Each number is 200 + 30 x the weight over its row's rms, rounded and kept within 0 to 999. Layers, rows and columns count from 0. The size before them is the row's rms in percent of the matrix's.

# layer 9 attention query, 192x192, rms 0.121, rows 63,126-127,190-191, columns 144-191
084,147,226,207,204,197,215,237,224,224,166,178,195,226,205,177,236,190,185,241,229,221,210,232,213,230,171,107,254,172,239,203,195,223,227,173,197,288,206,201,209,210,158,219,206,180,268,233,174
111,151,192,177,189,173,207,215,231,202,188,178,200,186,162,200,181,219,181,195,252,199,236,199,240,206,244,177,174,219,220,214,191,242,240,201,210,258,202,177,157,196,233,264,208,189,258,175,190
116,185,217,153,267,206,185,221,199,206,212,153,177,210,181,178,176,204,249,214,169,230,194,288,153,222,163,202,151,155,182,197,215,182,147,152,190,161,246,200,179,166,223,230,176,204,155,214,214
082,168,196,197,198,159,226,193,225,224,220,211,177,182,231,212,246,248,176,169,219,163,198,203,293,225,209,191,194,259,234,213,229,236,238,167,224,215,217,189,188,157,220,253,212,241,199,187,161
100,154,190,163,178,199,205,169,236,166,170,165,253,234,193,184,243,199,240,207,181,206,218,188,185,226,232,190,244,154,237,202,198,185,170,208,183,229,163,170,187,179,182,275,189,200,205,184,208
# layer 9 attention key, 64x192, rms 0.116, rows 62-63, columns 144-191
091,144,200,139,171,227,205,232,188,244,208,227,266,200,207,204,200,160,193,173,242,210,184,174,174,167,191,160,222,250,242,247,176,224,216,185,137,206,176,196,159,181,186,218,141,197,195,204,194
109,230,195,167,210,221,197,159,225,216,181,226,228,212,177,156,227,205,223,204,154,228,204,228,192,235,194,161,157,170,208,199,195,155,158,197,217,173,205,198,209,199,191,219,194,178,159,280,197
# layer 9 attention value, 64x192, rms 0.122, rows 0-34, columns 144-191
097,159,170,203,241,236,245,211,210,239,208,185,171,172,214,158,213,194,260,219,208,178,213,203,184,212,176,186,190,225,178,183,205,210,130,163,194,208,178,221,172,183,181,232,217,197,206,219,149
097,217,224,221,216,177,178,186,198,190,133,222,248,217,202,205,191,163,201,171,176,235,173,178,222,245,175,147,242,241,182,214,224,197,224,212,211,161,227,197,209,223,174,162,209,231,219,165,204
113,210,216,199,179,173,196,146,209,178,162,186,244,222,195,196,203,255,208,187,209,187,173,192,224,191,203,146,236,203,222,187,223,226,249,208,222,178,221,227,167,219,181,168,177,146,193,189,231
096,235,226,268,175,183,182,146,140,177,249,199,213,198,210,216,198,160,179,192,207,198,170,201,181,155,161,196,157,157,244,230,169,187,193,197,203,217,153,185,240,179,184,214,178,248,182,254,264
101,201,191,230,217,152,179,183,182,186,191,204,157,151,239,204,203,277,201,236,172,160,232,230,240,232,208,174,215,192,239,169,176,287,194,205,162,258,183,270,187,182,201,182,206,181,177,213,183
099,209,216,168,166,174,185,175,229,183,194,237,270,227,222,214,236,197,199,170,224,194,179,209,272,254,220,199,205,204,231,253,199,189,238,202,209,227,212,248,205,216,189,159,215,230,217,193,214
115,179,242,210,184,153,270,167,182,197,273,167,210,175,181,162,187,165,207,154,210,224,166,188,215,169,209,228,167,217,204,202,253,207,232,192,245,171,199,203,217,187,226,239,161,187,174,174,236
117,205,185,222,213,213,216,200,151,201,254,210,204,229,198,204,174,173,200,242,192,222,201,176,189,134,157,166,161,271,170,255,239,152,220,188,208,180,255,132,234,208,218,213,133,217,185,173,193
102,182,208,216,175,157,207,216,197,193,222,201,238,179,208,217,232,226,225,146,210,147,204,168,224,151,217,205,212,221,204,202,226,254,221,185,214,225,203,197,183,189,232,194,190,216,214,189,153
101,182,216,219,218,205,199,186,178,206,205,198,157,178,205,256,200,167,182,189,190,238,227,241,195,223,239,186,227,197,212,180,213,233,209,186,215,256,202,296,219,148,229,207,224,197,189,174,182
107,197,190,201,188,221,198,234,224,213,175,191,186,174,192,196,195,155,217,180,162,208,193,217,211,216,194,205,178,165,233,180,157,153,160,239,189,251,172,172,200,259,203,222,255,219,221,190,199
093,148,192,222,225,196,224,179,247,218,200,191,214,205,165,245,211,243,215,173,195,200,200,185,253,205,228,178,219,214,250,207,194,259,258,185,237,218,250,194,244,231,224,215,253,224,218,183,157
105,217,183,193,205,190,162,234,170,195,205,176,216,198,179,182,207,183,195,148,200,179,199,195,201,193,193,270,156,227,171,252,248,167,171,177,212,161,233,122,183,179,179,240,202,239,224,247,205
084,227,228,213,212,194,191,167,168,159,157,197,189,225,185,188,178,239,190,236,261,182,185,223,155,176,196,189,174,217,231,187,275,239,258,178,225,221,218,195,175,198,221,196,206,237,227,183,212
082,214,225,173,168,170,199,171,185,183,211,183,234,189,186,173,181,152,182,222,215,227,231,191,156,126,181,247,190,219,183,210,230,171,199,236,166,204,199,179,189,208,151,203,164,159,201,170,251
103,189,177,212,227,230,163,224,165,233,147,174,181,134,176,197,214,187,172,216,170,225,211,203,223,223,191,199,224,211,208,232,215,178,176,195,198,171,168,157,164,219,220,248,241,185,178,227,171
095,224,220,228,207,227,235,209,262,163,194,209,167,265,216,212,205,206,213,181,225,197,223,177,187,164,171,122,232,167,187,144,204,219,200,245,200,204,231,225,238,200,235,203,174,181,217,164,214
094,185,216,217,182,184,198,173,237,153,241,178,234,191,190,233,204,214,214,159,216,172,177,206,234,135,198,196,225,225,213,230,249,202,255,211,266,217,245,187,256,241,184,199,229,272,240,161,166
117,178,171,218,226,197,197,186,189,212,169,208,168,151,184,251,197,206,185,237,210,181,199,239,210,211,216,182,200,208,223,171,164,216,197,192,179,231,146,211,243,181,241,185,248,169,233,220,139
104,191,216,207,216,187,171,181,204,209,185,210,172,193,174,192,220,205,211,182,233,161,206,173,199,221,220,194,212,240,209,209,182,243,190,172,193,249,166,250,217,227,212,192,277,210,202,202,140
101,204,202,194,181,201,190,208,200,201,205,193,197,155,198,257,200,201,201,258,179,216,200,220,187,201,246,254,225,160,234,134,185,243,170,221,201,264,187,215,219,188,198,214,236,246,163,207,180
100,237,212,151,184,201,198,208,187,166,202,215,197,150,172,187,209,147,187,218,203,209,208,185,181,157,201,237,188,198,165,215,199,167,128,218,176,191,176,109,178,171,139,211,238,193,194,198,195
108,254,178,196,191,195,211,243,181,190,239,161,198,185,202,184,172,129,187,177,168,189,203,157,197,167,170,221,203,200,191,231,204,157,140,212,185,143,200,161,226,182,181,194,183,249,199,239,217
115,217,185,141,165,249,185,243,228,192,222,162,256,160,181,170,180,96,260,192,154,198,178,147,168,141,187,271,168,159,177,246,176,141,141,169,172,165,171,202,223,242,198,247,189,219,186,233,217
103,142,165,206,211,212,207,193,150,245,214,229,158,179,227,153,208,203,251,163,243,186,231,225,218,179,162,204,189,267,167,218,198,234,187,187,178,174,190,252,197,207,190,180,181,127,178,209,169
092,189,207,212,161,237,190,258,189,179,201,217,164,211,215,194,188,166,230,188,139,208,252,187,126,167,181,210,193,212,207,209,191,148,124,190,198,153,218,193,146,155,140,218,197,181,185,189,166
105,201,193,207,249,201,199,191,193,197,219,228,192,185,225,239,160,213,230,222,194,185,214,198,220,167,256,197,226,187,233,151,207,220,192,180,196,275,153,246,216,199,166,166,262,188,163,229,166
108,222,188,226,200,213,197,230,205,178,204,212,196,213,206,248,165,214,222,210,136,228,185,204,203,172,217,204,228,168,222,167,185,157,225,220,238,268,202,221,209,220,190,184,228,232,172,170,202
091,218,207,212,190,244,153,218,183,174,224,190,214,243,206,203,189,232,184,237,193,213,201,158,165,184,212,167,235,229,192,191,259,165,234,159,177,221,204,226,187,145,215,206,245,223,192,197,166
088,206,249,244,179,182,165,158,159,170,179,201,217,230,233,222,245,270,181,212,173,190,225,226,230,216,220,183,208,162,221,133,278,242,220,244,201,227,234,258,141,173,222,189,176,208,198,153,176
107,153,204,180,224,187,189,194,184,226,199,236,188,162,198,197,223,243,201,210,220,203,180,229,189,253,211,205,213,211,190,171,178,270,209,185,191,217,164,263,171,164,221,211,237,192,235,219,184
098,230,183,237,183,191,211,219,195,168,202,212,233,224,219,194,214,155,167,127,167,236,194,179,195,129,188,196,217,220,194,218,219,166,198,199,223,176,221,180,196,248,170,204,154,179,188,210,190
100,196,214,201,173,212,205,242,197,188,229,150,246,207,196,185,179,164,233,185,182,187,217,171,198,146,190,212,212,208,194,238,217,171,164,200,223,121,230,107,180,177,163,207,138,184,185,208,213
097,206,188,178,175,227,194,260,230,199,203,208,235,192,235,232,194,185,197,209,184,190,192,161,205,192,178,238,184,170,195,240,168,182,169,219,193,157,235,138,187,234,183,197,167,226,183,213,234
096,176,176,207,192,199,145,187,157,197,228,247,173,173,194,224,219,228,210,212,211,187,209,218,216,152,220,185,181,213,190,160,196,234,195,141,226,227,191,215,191,172,221,191,228,161,194,211,112
# layer 9 attention output (transposed), 192x192, rms 0.113, rows 0-34,64-97,128-161, columns 144-191
084,173,235,218,175,190,167,217,248,168,197,211,137,190,229,207,196,261,160,194,226,197,200,164,247,207,181,184,175,196,235,172,139,214,217,186,257,181,164,171,193,180,240,168,209,205,211,181,241
110,263,226,197,182,213,185,161,172,182,146,164,258,224,225,228,201,162,234,171,162,188,199,203,196,225,218,192,217,202,220,150,235,161,221,236,205,186,213,186,194,143,148,222,229,148,197,213,210
109,166,212,198,153,189,211,184,221,166,176,178,186,265,255,196,152,216,241,221,243,210,224,217,215,224,214,186,210,158,211,185,147,178,187,244,190,194,242,222,160,196,184,231,270,205,239,260,156
104,232,219,130,200,209,208,133,211,264,231,173,158,128,199,205,169,211,237,214,188,201,207,198,232,162,175,226,226,222,153,267,209,225,174,207,154,236,225,256,195,220,208,204,164,193,164,215,205
099,234,152,217,208,230,193,172,227,242,157,187,165,199,265,213,222,177,198,151,178,156,212,196,136,214,208,233,231,182,149,208,165,154,193,168,237,227,192,129,227,189,172,186,232,224,181,193,147
104,275,195,206,190,217,191,133,171,216,204,175,196,200,255,244,162,228,207,198,197,182,230,222,216,158,222,202,179,151,181,194,217,165,181,186,167,208,189,175,201,159,207,222,156,209,182,240,182
088,193,171,236,218,219,222,157,209,189,169,208,149,221,196,157,248,174,228,220,181,222,191,226,250,151,171,198,200,229,273,195,188,203,172,180,143,220,190,197,157,234,169,244,216,204,187,205,174
109,224,206,163,206,274,223,224,199,185,225,177,258,153,141,171,207,138,225,181,157,247,208,205,202,218,164,238,203,205,166,167,234,246,206,258,185,203,192,203,223,153,181,185,181,205,171,220,229
095,185,176,181,199,169,228,213,140,202,214,169,220,222,187,212,217,222,245,185,176,231,214,258,239,246,183,172,186,225,225,232,237,202,187,186,148,203,181,183,212,210,221,208,187,204,222,225,187
083,210,263,219,237,225,172,143,198,192,197,173,240,235,196,147,204,139,192,172,164,217,195,181,219,198,184,238,219,216,180,144,219,222,232,187,190,234,235,150,186,161,183,200,236,201,195,186,210
091,216,172,176,203,190,216,144,204,261,212,190,224,185,159,188,165,204,214,194,227,211,280,199,186,140,228,190,202,250,190,231,229,175,250,237,212,148,175,214,196,247,186,178,177,211,193,203,173
105,184,171,169,204,217,245,249,216,205,194,162,240,192,150,193,232,132,157,173,205,205,191,166,195,206,193,142,210,190,178,156,220,264,244,189,194,221,231,211,192,196,185,218,194,176,222,206,216
114,152,172,238,178,214,213,217,221,205,162,226,197,207,205,207,237,216,139,208,180,134,195,209,219,175,159,176,254,168,225,202,207,227,235,155,145,208,162,228,193,225,168,243,180,201,202,228,199
106,264,200,199,175,168,183,164,243,225,144,255,248,184,199,158,157,198,210,240,229,184,216,176,182,187,218,212,158,217,249,245,157,176,178,249,255,135,186,131,259,239,201,204,238,142,160,187,244
089,240,171,215,213,202,210,189,165,237,206,194,255,162,223,202,207,156,248,170,203,208,181,197,183,271,240,185,191,209,177,197,284,188,173,189,270,177,196,151,187,202,173,209,194,193,194,137,197
114,167,209,201,234,271,213,229,235,231,174,118,206,204,172,170,225,162,151,151,200,230,176,221,190,183,167,201,228,234,182,171,205,166,217,166,207,175,249,288,179,212,185,203,230,193,175,187,225
100,222,212,186,168,162,209,193,228,152,255,255,195,174,182,156,194,153,211,150,184,205,219,177,179,252,245,231,192,215,157,250,173,238,179,207,218,230,193,191,174,222,241,173,174,203,198,148,226
107,169,216,231,196,213,199,203,215,219,173,111,256,205,181,200,201,227,187,213,205,160,233,185,227,177,200,183,256,199,179,181,196,188,236,178,148,185,131,210,212,173,135,191,175,204,200,240,246
095,232,208,189,203,238,201,212,162,225,232,216,202,185,173,215,216,187,175,165,146,203,231,153,171,247,170,174,195,183,220,223,190,197,236,225,267,199,220,195,185,198,189,168,229,192,179,165,182
099,185,240,186,183,294,149,237,257,199,171,178,198,219,222,189,287,179,170,208,219,221,158,202,175,202,166,238,188,186,228,181,165,151,159,228,275,184,220,220,187,242,207,237,206,186,192,207,225
114,205,196,253,206,141,199,182,191,231,200,248,204,189,172,194,191,213,150,176,182,129,236,201,198,180,243,206,222,235,234,271,159,213,203,156,172,175,155,221,192,245,198,122,205,202,211,147,219
099,167,141,233,201,164,206,256,181,191,237,262,220,145,182,221,214,208,165,207,184,173,150,203,190,256,197,164,183,255,240,208,210,188,203,166,257,177,206,215,185,228,218,168,205,197,226,119,205
094,154,198,224,189,158,223,226,219,215,229,240,222,169,208,193,212,212,204,215,199,185,200,177,221,160,175,216,242,178,205,237,240,224,171,202,170,247,186,169,210,196,194,198,144,219,203,223,187
087,201,192,226,255,189,230,191,228,236,196,139,180,164,175,176,239,183,221,237,187,255,220,218,206,197,176,174,206,223,209,204,217,192,229,168,167,166,255,241,205,212,202,225,221,224,210,186,181
099,167,206,179,210,228,220,170,216,212,255,202,182,156,234,174,203,146,226,250,209,209,147,217,212,178,130,229,229,150,150,185,230,248,193,211,132,280,204,243,175,206,183,180,155,222,208,191,169
094,175,208,198,190,181,199,188,184,194,184,148,270,213,172,203,166,176,240,168,211,163,148,226,221,218,200,243,197,215,206,159,248,202,163,188,182,221,221,223,149,214,161,219,205,158,241,197,209
111,200,186,189,223,181,203,221,196,219,234,182,174,198,221,252,227,202,242,281,221,229,151,190,226,170,207,219,213,178,181,179,233,195,138,209,239,233,221,200,180,202,215,254,154,240,184,189,146
090,211,182,199,212,182,127,212,156,246,180,139,223,209,187,224,238,238,196,215,216,193,158,162,172,163,270,208,208,256,171,173,210,200,165,255,211,156,154,200,232,169,196,180,176,199,254,170,181
098,174,230,173,217,192,150,211,197,197,186,174,211,205,197,179,221,230,184,167,215,212,167,206,184,216,188,256,156,246,156,134,225,178,169,183,250,171,179,219,180,242,217,160,210,215,248,137,206
106,148,216,224,222,210,195,216,229,168,210,201,163,265,186,144,229,192,204,175,192,230,213,181,189,219,183,228,214,169,209,159,206,197,196,193,222,175,230,248,171,284,231,205,253,243,224,205,164
084,204,251,192,203,204,194,140,162,171,212,145,203,232,203,196,145,233,231,240,181,201,206,191,208,161,176,184,184,202,183,185,215,206,207,244,197,175,221,142,225,159,192,203,200,191,166,230,206
107,191,190,233,208,217,189,228,190,189,216,148,197,257,187,218,237,173,195,196,206,240,162,205,232,229,204,228,219,216,178,172,234,166,188,176,188,201,223,266,198,265,184,211,201,214,230,193,216
101,201,129,242,185,169,223,187,219,201,206,214,170,227,232,204,168,245,207,241,203,180,150,221,220,133,249,232,272,137,171,210,225,201,162,166,216,201,196,182,197,218,188,235,163,213,197,206,174
110,202,151,192,200,138,215,203,166,228,234,162,232,174,225,231,179,226,231,189,214,177,248,182,179,204,251,185,206,193,180,210,188,195,262,205,235,175,188,149,207,127,169,188,212,207,220,186,149
095,179,186,192,244,233,225,251,197,224,207,200,176,185,174,257,223,186,225,220,215,242,197,175,198,208,187,188,180,201,218,131,245,228,184,246,225,155,239,220,214,221,193,210,129,187,234,175,234
096,158,238,194,236,180,142,193,170,212,188,235,180,210,190,219,243,238,202,180,222,196,185,188,188,224,207,206,142,216,237,202,214,174,191,217,229,190,198,190,142,192,243,145,210,250,176,196,216
098,241,188,201,145,207,194,215,161,222,211,190,193,267,180,218,249,214,155,195,162,219,180,259,182,163,206,213,221,248,215,180,224,207,227,205,215,197,265,250,188,205,143,218,226,214,191,213,165
089,158,229,197,145,188,194,218,229,215,205,190,190,197,221,190,181,176,202,245,177,226,232,224,208,243,155,231,217,200,161,215,209,206,147,231,228,182,235,238,211,200,224,217,217,188,206,229,104
085,234,170,212,222,201,201,183,155,220,204,208,170,166,196,218,185,159,220,242,216,199,222,219,224,217,189,147,238,175,196,205,150,216,184,160,126,204,148,222,192,187,212,225,179,219,197,260,178
104,191,241,207,204,242,185,186,213,172,197,183,221,273,205,263,181,227,169,185,254,174,177,177,258,210,245,199,221,218,184,186,160,164,284,174,202,227,183,163,230,231,236,197,229,190,293,142,211
098,217,191,189,186,234,190,193,227,204,217,167,191,222,171,210,238,174,212,222,164,242,223,205,187,181,256,187,240,161,217,220,226,209,230,214,175,209,180,182,257,201,152,257,241,229,211,199,225
096,216,207,226,293,224,219,192,250,246,191,237,195,209,170,225,203,187,204,200,191,220,180,228,197,180,203,210,174,177,218,236,185,195,199,152,157,209,159,145,193,211,183,233,266,211,191,219,264
103,279,165,182,199,193,219,232,197,229,176,167,202,157,182,216,218,174,194,167,147,190,229,194,201,172,212,240,192,194,204,185,164,227,131,216,157,206,123,207,189,184,198,193,199,232,211,249,216
100,180,213,186,211,158,253,218,190,223,211,126,146,174,178,193,187,184,180,174,242,265,270,211,217,251,246,200,161,202,206,238,169,218,210,203,180,188,172,196,211,166,237,240,194,216,228,220,239
116,141,234,192,209,214,216,160,210,188,178,186,183,255,204,186,209,212,235,199,256,199,210,220,209,188,192,200,177,226,181,214,209,205,265,189,184,217,185,170,161,240,211,222,226,196,233,162,196
098,248,189,254,193,208,180,255,213,249,201,133,249,146,244,183,213,187,193,173,125,197,198,165,175,175,229,161,210,191,266,240,220,179,231,199,213,118,204,225,203,219,226,217,156,190,190,178,195
108,197,189,214,198,191,238,206,192,233,194,199,172,189,147,173,219,185,165,146,225,226,254,185,202,237,226,190,210,222,198,224,172,238,238,199,175,249,172,208,193,162,203,273,205,182,239,192,193
092,185,210,186,179,169,238,161,191,214,189,203,155,186,133,204,209,174,205,173,181,206,247,210,245,180,232,233,186,159,170,227,144,239,242,243,194,209,209,206,199,247,200,217,228,193,265,248,185
088,203,230,181,171,173,197,219,243,227,153,174,229,165,258,161,253,187,192,216,182,225,207,222,249,200,188,218,172,204,222,207,183,198,167,174,273,163,241,191,250,216,212,192,225,188,195,194,200
100,252,177,196,214,189,210,218,203,236,176,241,196,184,216,196,206,156,186,230,180,146,158,212,170,195,194,169,196,218,178,140,244,185,158,209,186,153,260,204,223,171,124,130,169,220,213,258,181
088,192,190,213,181,168,246,218,220,207,195,179,230,228,253,194,231,148,212,162,191,209,156,173,212,126,188,177,175,234,214,200,153,167,232,194,223,186,236,190,191,219,169,226,224,169,256,204,209
101,229,142,213,184,193,216,209,160,220,228,254,226,198,201,246,171,198,159,230,164,132,193,184,183,218,203,202,202,190,202,150,236,224,161,207,207,234,257,213,226,191,226,177,156,168,127,231,193
105,165,221,236,245,196,220,154,195,204,179,138,170,185,207,149,132,174,191,155,193,212,261,199,188,203,183,192,202,191,210,173,179,226,199,208,236,191,188,183,191,167,209,237,186,197,178,196,239
103,201,187,217,204,186,231,204,210,185,205,207,217,207,231,179,203,206,201,203,232,209,210,124,207,227,252,174,231,193,202,242,170,243,262,215,197,235,230,211,161,195,224,252,250,229,235,126,202
116,193,223,207,206,222,206,182,228,182,163,202,203,218,255,175,211,212,179,199,258,223,225,232,239,209,206,221,201,185,235,237,207,220,237,216,238,212,227,189,177,211,224,213,235,184,224,164,215
116,159,245,215,232,170,246,162,259,157,216,189,209,203,155,195,184,255,197,157,247,159,214,203,172,194,200,186,207,208,222,243,180,213,275,216,199,207,188,247,154,250,218,196,206,161,239,159,187
099,170,197,204,198,193,214,230,215,187,212,256,211,183,222,201,186,214,190,204,150,169,135,168,191,213,206,165,166,252,175,197,208,214,179,207,235,176,239,236,186,261,189,201,215,114,243,209,178
110,212,137,244,173,186,187,208,162,213,236,226,202,178,228,203,185,182,206,225,180,131,179,230,195,110,191,161,173,208,241,191,169,210,193,215,192,218,218,177,245,154,168,172,118,210,208,257,207
102,227,181,200,181,193,222,232,193,242,237,215,207,158,166,257,256,197,190,193,191,194,199,241,250,232,197,240,186,171,205,165,191,204,209,179,230,192,243,254,213,171,172,160,176,256,187,166,175
096,159,245,156,244,212,213,232,221,179,192,168,173,159,175,197,223,171,258,239,214,228,237,201,221,194,221,242,162,217,151,209,234,249,183,187,166,235,209,177,165,201,247,241,202,247,201,234,202
112,240,204,210,210,198,181,205,151,205,198,192,213,171,195,210,183,247,178,175,179,174,179,187,254,226,159,209,193,208,223,141,196,183,155,194,202,166,238,213,226,227,149,167,159,192,180,229,218
107,160,243,203,150,185,247,188,253,183,239,192,210,199,175,202,220,216,229,192,231,227,175,205,257,215,245,203,203,224,180,252,204,233,220,179,215,226,209,163,197,195,231,226,208,201,222,113,181
090,149,206,153,213,178,212,218,177,173,158,191,185,166,174,172,219,213,227,194,227,223,214,200,213,231,178,222,170,221,185,193,171,231,221,171,191,222,152,189,171,229,173,158,234,162,180,187,209
090,169,238,192,223,182,234,200,173,214,211,185,185,218,236,195,205,186,188,141,217,197,217,266,193,222,204,295,195,194,166,166,177,184,183,165,244,196,196,197,223,265,223,154,154,208,202,195,211
095,143,242,193,220,189,225,185,253,200,182,176,164,250,223,161,193,200,226,191,237,192,180,206,174,185,210,231,184,216,223,161,241,163,184,202,190,228,204,221,205,253,204,167,229,159,241,164,222
127,163,256,195,221,198,244,176,237,143,207,187,186,207,176,163,179,196,205,198,269,232,247,147,225,231,254,186,206,226,209,254,245,208,241,181,191,228,168,197,162,213,225,229,238,186,217,166,237
116,223,197,197,191,230,168,204,175,197,156,134,210,217,160,173,213,167,197,185,120,206,147,238,195,182,146,195,195,198,206,161,245,183,164,206,181,206,209,248,207,225,190,197,218,208,133,273,202
118,207,109,214,182,207,181,224,194,219,225,210,168,183,219,247,202,230,200,211,112,178,164,204,169,176,208,235,200,164,239,181,186,205,169,220,222,164,209,221,252,199,188,193,152,173,150,242,143
114,278,146,213,234,214,169,237,157,230,176,228,196,172,171,215,172,224,199,243,132,167,191,216,145,204,159,191,211,180,216,153,201,196,170,201,195,159,181,210,234,164,175,177,126,189,157,234,186
095,174,215,182,209,189,199,185,249,249,180,227,201,198,203,206,312,202,162,228,184,164,166,241,264,185,186,208,182,236,213,223,166,235,246,207,255,188,189,183,179,209,233,180,195,235,232,180,179
102,233,160,195,222,246,198,198,187,198,182,160,217,205,207,205,146,196,206,169,202,176,197,256,131,227,210,231,182,194,234,174,221,189,208,183,222,223,241,194,142,145,147,227,231,197,217,234,165
095,182,241,250,192,231,203,188,239,161,149,170,197,257,159,204,210,190,189,183,222,192,185,181,186,257,186,190,189,233,249,196,177,186,238,186,242,192,222,236,181,176,223,205,247,198,196,201,183
100,243,221,145,197,173,228,168,176,241,250,207,67,168,201,191,195,215,220,217,224,220,179,205,237,209,234,223,208,217,202,206,140,217,185,210,156,243,202,263,209,247,197,176,159,198,174,219,182
104,176,180,175,197,192,202,161,229,237,217,258,172,228,214,193,226,217,126,188,186,185,157,190,212,160,207,225,208,223,144,264,169,172,255,165,230,238,168,180,252,222,210,159,222,186,209,174,195
101,228,188,169,183,105,255,213,179,186,233,190,180,225,178,178,186,242,239,152,168,193,184,236,184,176,245,222,205,219,238,237,239,202,178,210,170,209,235,174,224,251,232,241,188,175,229,171,210
095,201,207,207,251,227,221,210,186,198,185,228,148,201,245,184,231,216,169,213,237,259,178,187,256,187,210,219,223,231,258,182,154,202,209,194,131,251,230,195,188,189,183,164,162,216,201,200,218
096,205,257,270,212,307,239,201,245,171,206,232,231,178,189,145,220,182,173,169,206,216,183,191,223,216,186,169,213,195,184,189,207,201,234,222,188,204,171,210,167,173,194,169,184,211,200,199,209
094,140,212,203,212,182,233,211,218,226,168,228,207,203,189,200,213,168,213,216,253,240,191,233,212,263,188,204,182,172,265,234,219,231,227,193,222,203,148,195,204,219,200,182,210,197,217,182,234
092,192,232,181,200,265,191,156,197,217,219,185,170,269,215,188,180,258,198,207,153,244,224,174,188,190,150,215,211,169,164,169,210,207,253,169,183,206,229,172,153,265,184,210,207,178,189,216,212
093,141,159,218,228,207,145,223,254,230,186,206,261,162,188,203,279,211,194,183,207,230,235,214,173,193,186,194,266,227,171,200,222,201,215,195,175,141,218,194,210,240,155,213,177,192,171,214,152
099,261,240,180,232,191,187,187,174,203,168,188,201,207,183,195,222,225,203,204,205,218,225,190,218,211,218,152,182,183,220,176,246,224,217,191,119,241,201,215,236,136,193,238,214,155,221,212,250
089,189,173,237,209,197,198,197,225,214,132,228,168,135,193,164,217,212,170,243,179,228,200,191,193,189,216,197,180,147,164,214,176,259,254,185,218,186,115,200,220,171,188,216,200,198,205,234,245
096,193,241,238,200,222,182,157,217,159,202,217,195,174,210,178,206,178,203,192,203,221,241,207,206,224,220,262,152,175,189,212,138,255,186,221,286,163,237,173,173,188,174,180,282,221,201,228,208
112,208,177,195,184,149,189,200,151,246,225,198,176,163,231,206,146,196,193,166,129,173,174,237,188,213,197,194,203,201,215,193,193,175,187,212,263,171,204,209,204,214,230,174,207,193,200,212,199
109,235,200,186,191,260,189,180,262,206,178,191,235,170,193,206,258,176,128,166,188,243,191,220,204,131,162,192,182,202,198,156,193,205,224,207,196,199,190,226,212,192,152,226,194,246,173,225,204
096,190,214,183,189,174,193,217,211,189,239,157,162,192,222,207,202,197,246,196,238,180,171,181,187,180,243,204,219,217,127,237,217,184,126,174,170,224,228,158,224,221,222,217,173,140,191,181,236
100,151,184,193,200,125,211,177,199,163,170,193,163,161,192,202,182,197,205,212,221,203,246,177,167,202,237,201,198,211,181,181,160,237,184,214,227,194,169,203,200,199,209,215,175,134,175,205,229
096,162,210,210,194,228,193,218,188,234,262,247,215,162,180,204,212,185,159,179,217,192,200,152,203,222,213,247,164,209,199,214,205,230,265,232,254,220,244,202,189,194,213,147,266,224,238,140,191
082,183,210,220,182,220,219,171,230,255,187,227,187,196,251,163,246,190,177,206,206,203,224,176,227,175,246,217,138,202,214,210,195,224,238,189,222,197,238,188,186,196,225,232,228,240,230,190,174
089,172,224,253,216,159,202,207,170,211,215,169,224,225,158,222,178,227,199,184,163,150,275,209,163,219,236,190,193,178,216,254,178,192,225,186,179,174,186,207,181,213,231,229,215,225,213,124,211
100,208,133,221,154,165,237,264,176,226,181,227,188,185,202,192,209,181,169,205,155,188,172,205,252,257,169,177,193,223,231,177,196,197,185,242,258,230,202,266,209,224,180,233,252,173,209,145,189
096,183,223,225,127,205,189,187,173,244,227,213,206,161,234,210,239,255,220,279,170,191,172,234,236,190,205,172,207,172,250,216,176,212,198,159,225,208,184,160,227,172,153,180,144,207,215,225,201
099,235,212,205,217,151,239,208,168,205,185,205,144,245,205,176,199,205,265,237,197,203,204,203,206,183,225,179,201,171,277,181,213,266,172,191,161,195,231,221,248,204,185,162,168,198,232,153,229
111,191,243,172,204,233,244,208,219,272,191,215,204,190,200,196,285,215,146,209,200,229,157,199,229,202,144,162,217,210,192,177,193,177,259,202,233,257,199,234,207,195,204,219,192,230,169,192,172
088,187,241,182,195,198,215,177,181,210,213,175,195,191,177,194,214,142,164,221,222,223,169,169,195,228,174,191,227,211,236,208,216,189,206,217,204,197,249,208,194,207,161,207,198,181,194,193,240
098,186,172,220,169,254,188,209,187,183,250,167,216,214,191,197,171,199,224,192,182,198,210,192,209,189,216,209,154,232,223,199,240,172,167,186,229,162,231,185,177,145,210,228,180,251,173,193,185
095,194,179,240,217,266,180,256,210,187,191,182,220,188,150,200,235,181,204,188,241,244,223,190,162,155,241,167,156,226,191,211,219,193,220,211,177,156,137,129,135,233,203,236,178,195,216,151,234
099,215,228,230,239,267,156,171,194,264,216,185,208,204,199,162,211,208,249,197,207,221,250,233,157,228,168,240,181,178,176,202,212,193,197,180,224,172,206,193,193,166,208,185,177,256,200,157,205
087,166,180,215,231,189,174,194,235,179,248,187,219,257,189,189,196,220,208,199,177,209,226,177,176,212,170,222,173,173,153,218,273,169,212,170,210,204,236,209,204,240,242,226,252,249,226,196,223
078,222,250,211,195,197,190,154,172,197,184,193,168,182,209,222,197,203,183,212,241,237,175,218,226,162,218,203,188,192,204,145,215,175,236,204,220,209,210,176,206,215,212,216,212,197,200,225,206
095,239,216,203,249,185,168,213,191,217,167,172,199,164,190,163,220,186,201,164,181,242,138,217,232,241,168,245,206,202,161,184,207,173,192,210,207,243,197,261,184,198,216,187,228,195,211,191,227
089,215,208,213,198,226,233,221,237,192,162,238,182,172,253,206,191,245,150,206,201,169,128,230,253,181,174,222,244,143,235,207,211,184,196,214,286,196,154,219,228,228,172,203,165,207,187,207,171
082,208,228,215,169,154,215,219,168,228,212,238,244,177,150,248,145,205,281,211,194,148,206,195,209,255,228,180,250,164,186,271,154,215,176,209,236,188,191,158,203,230,204,216,212,138,203,158,168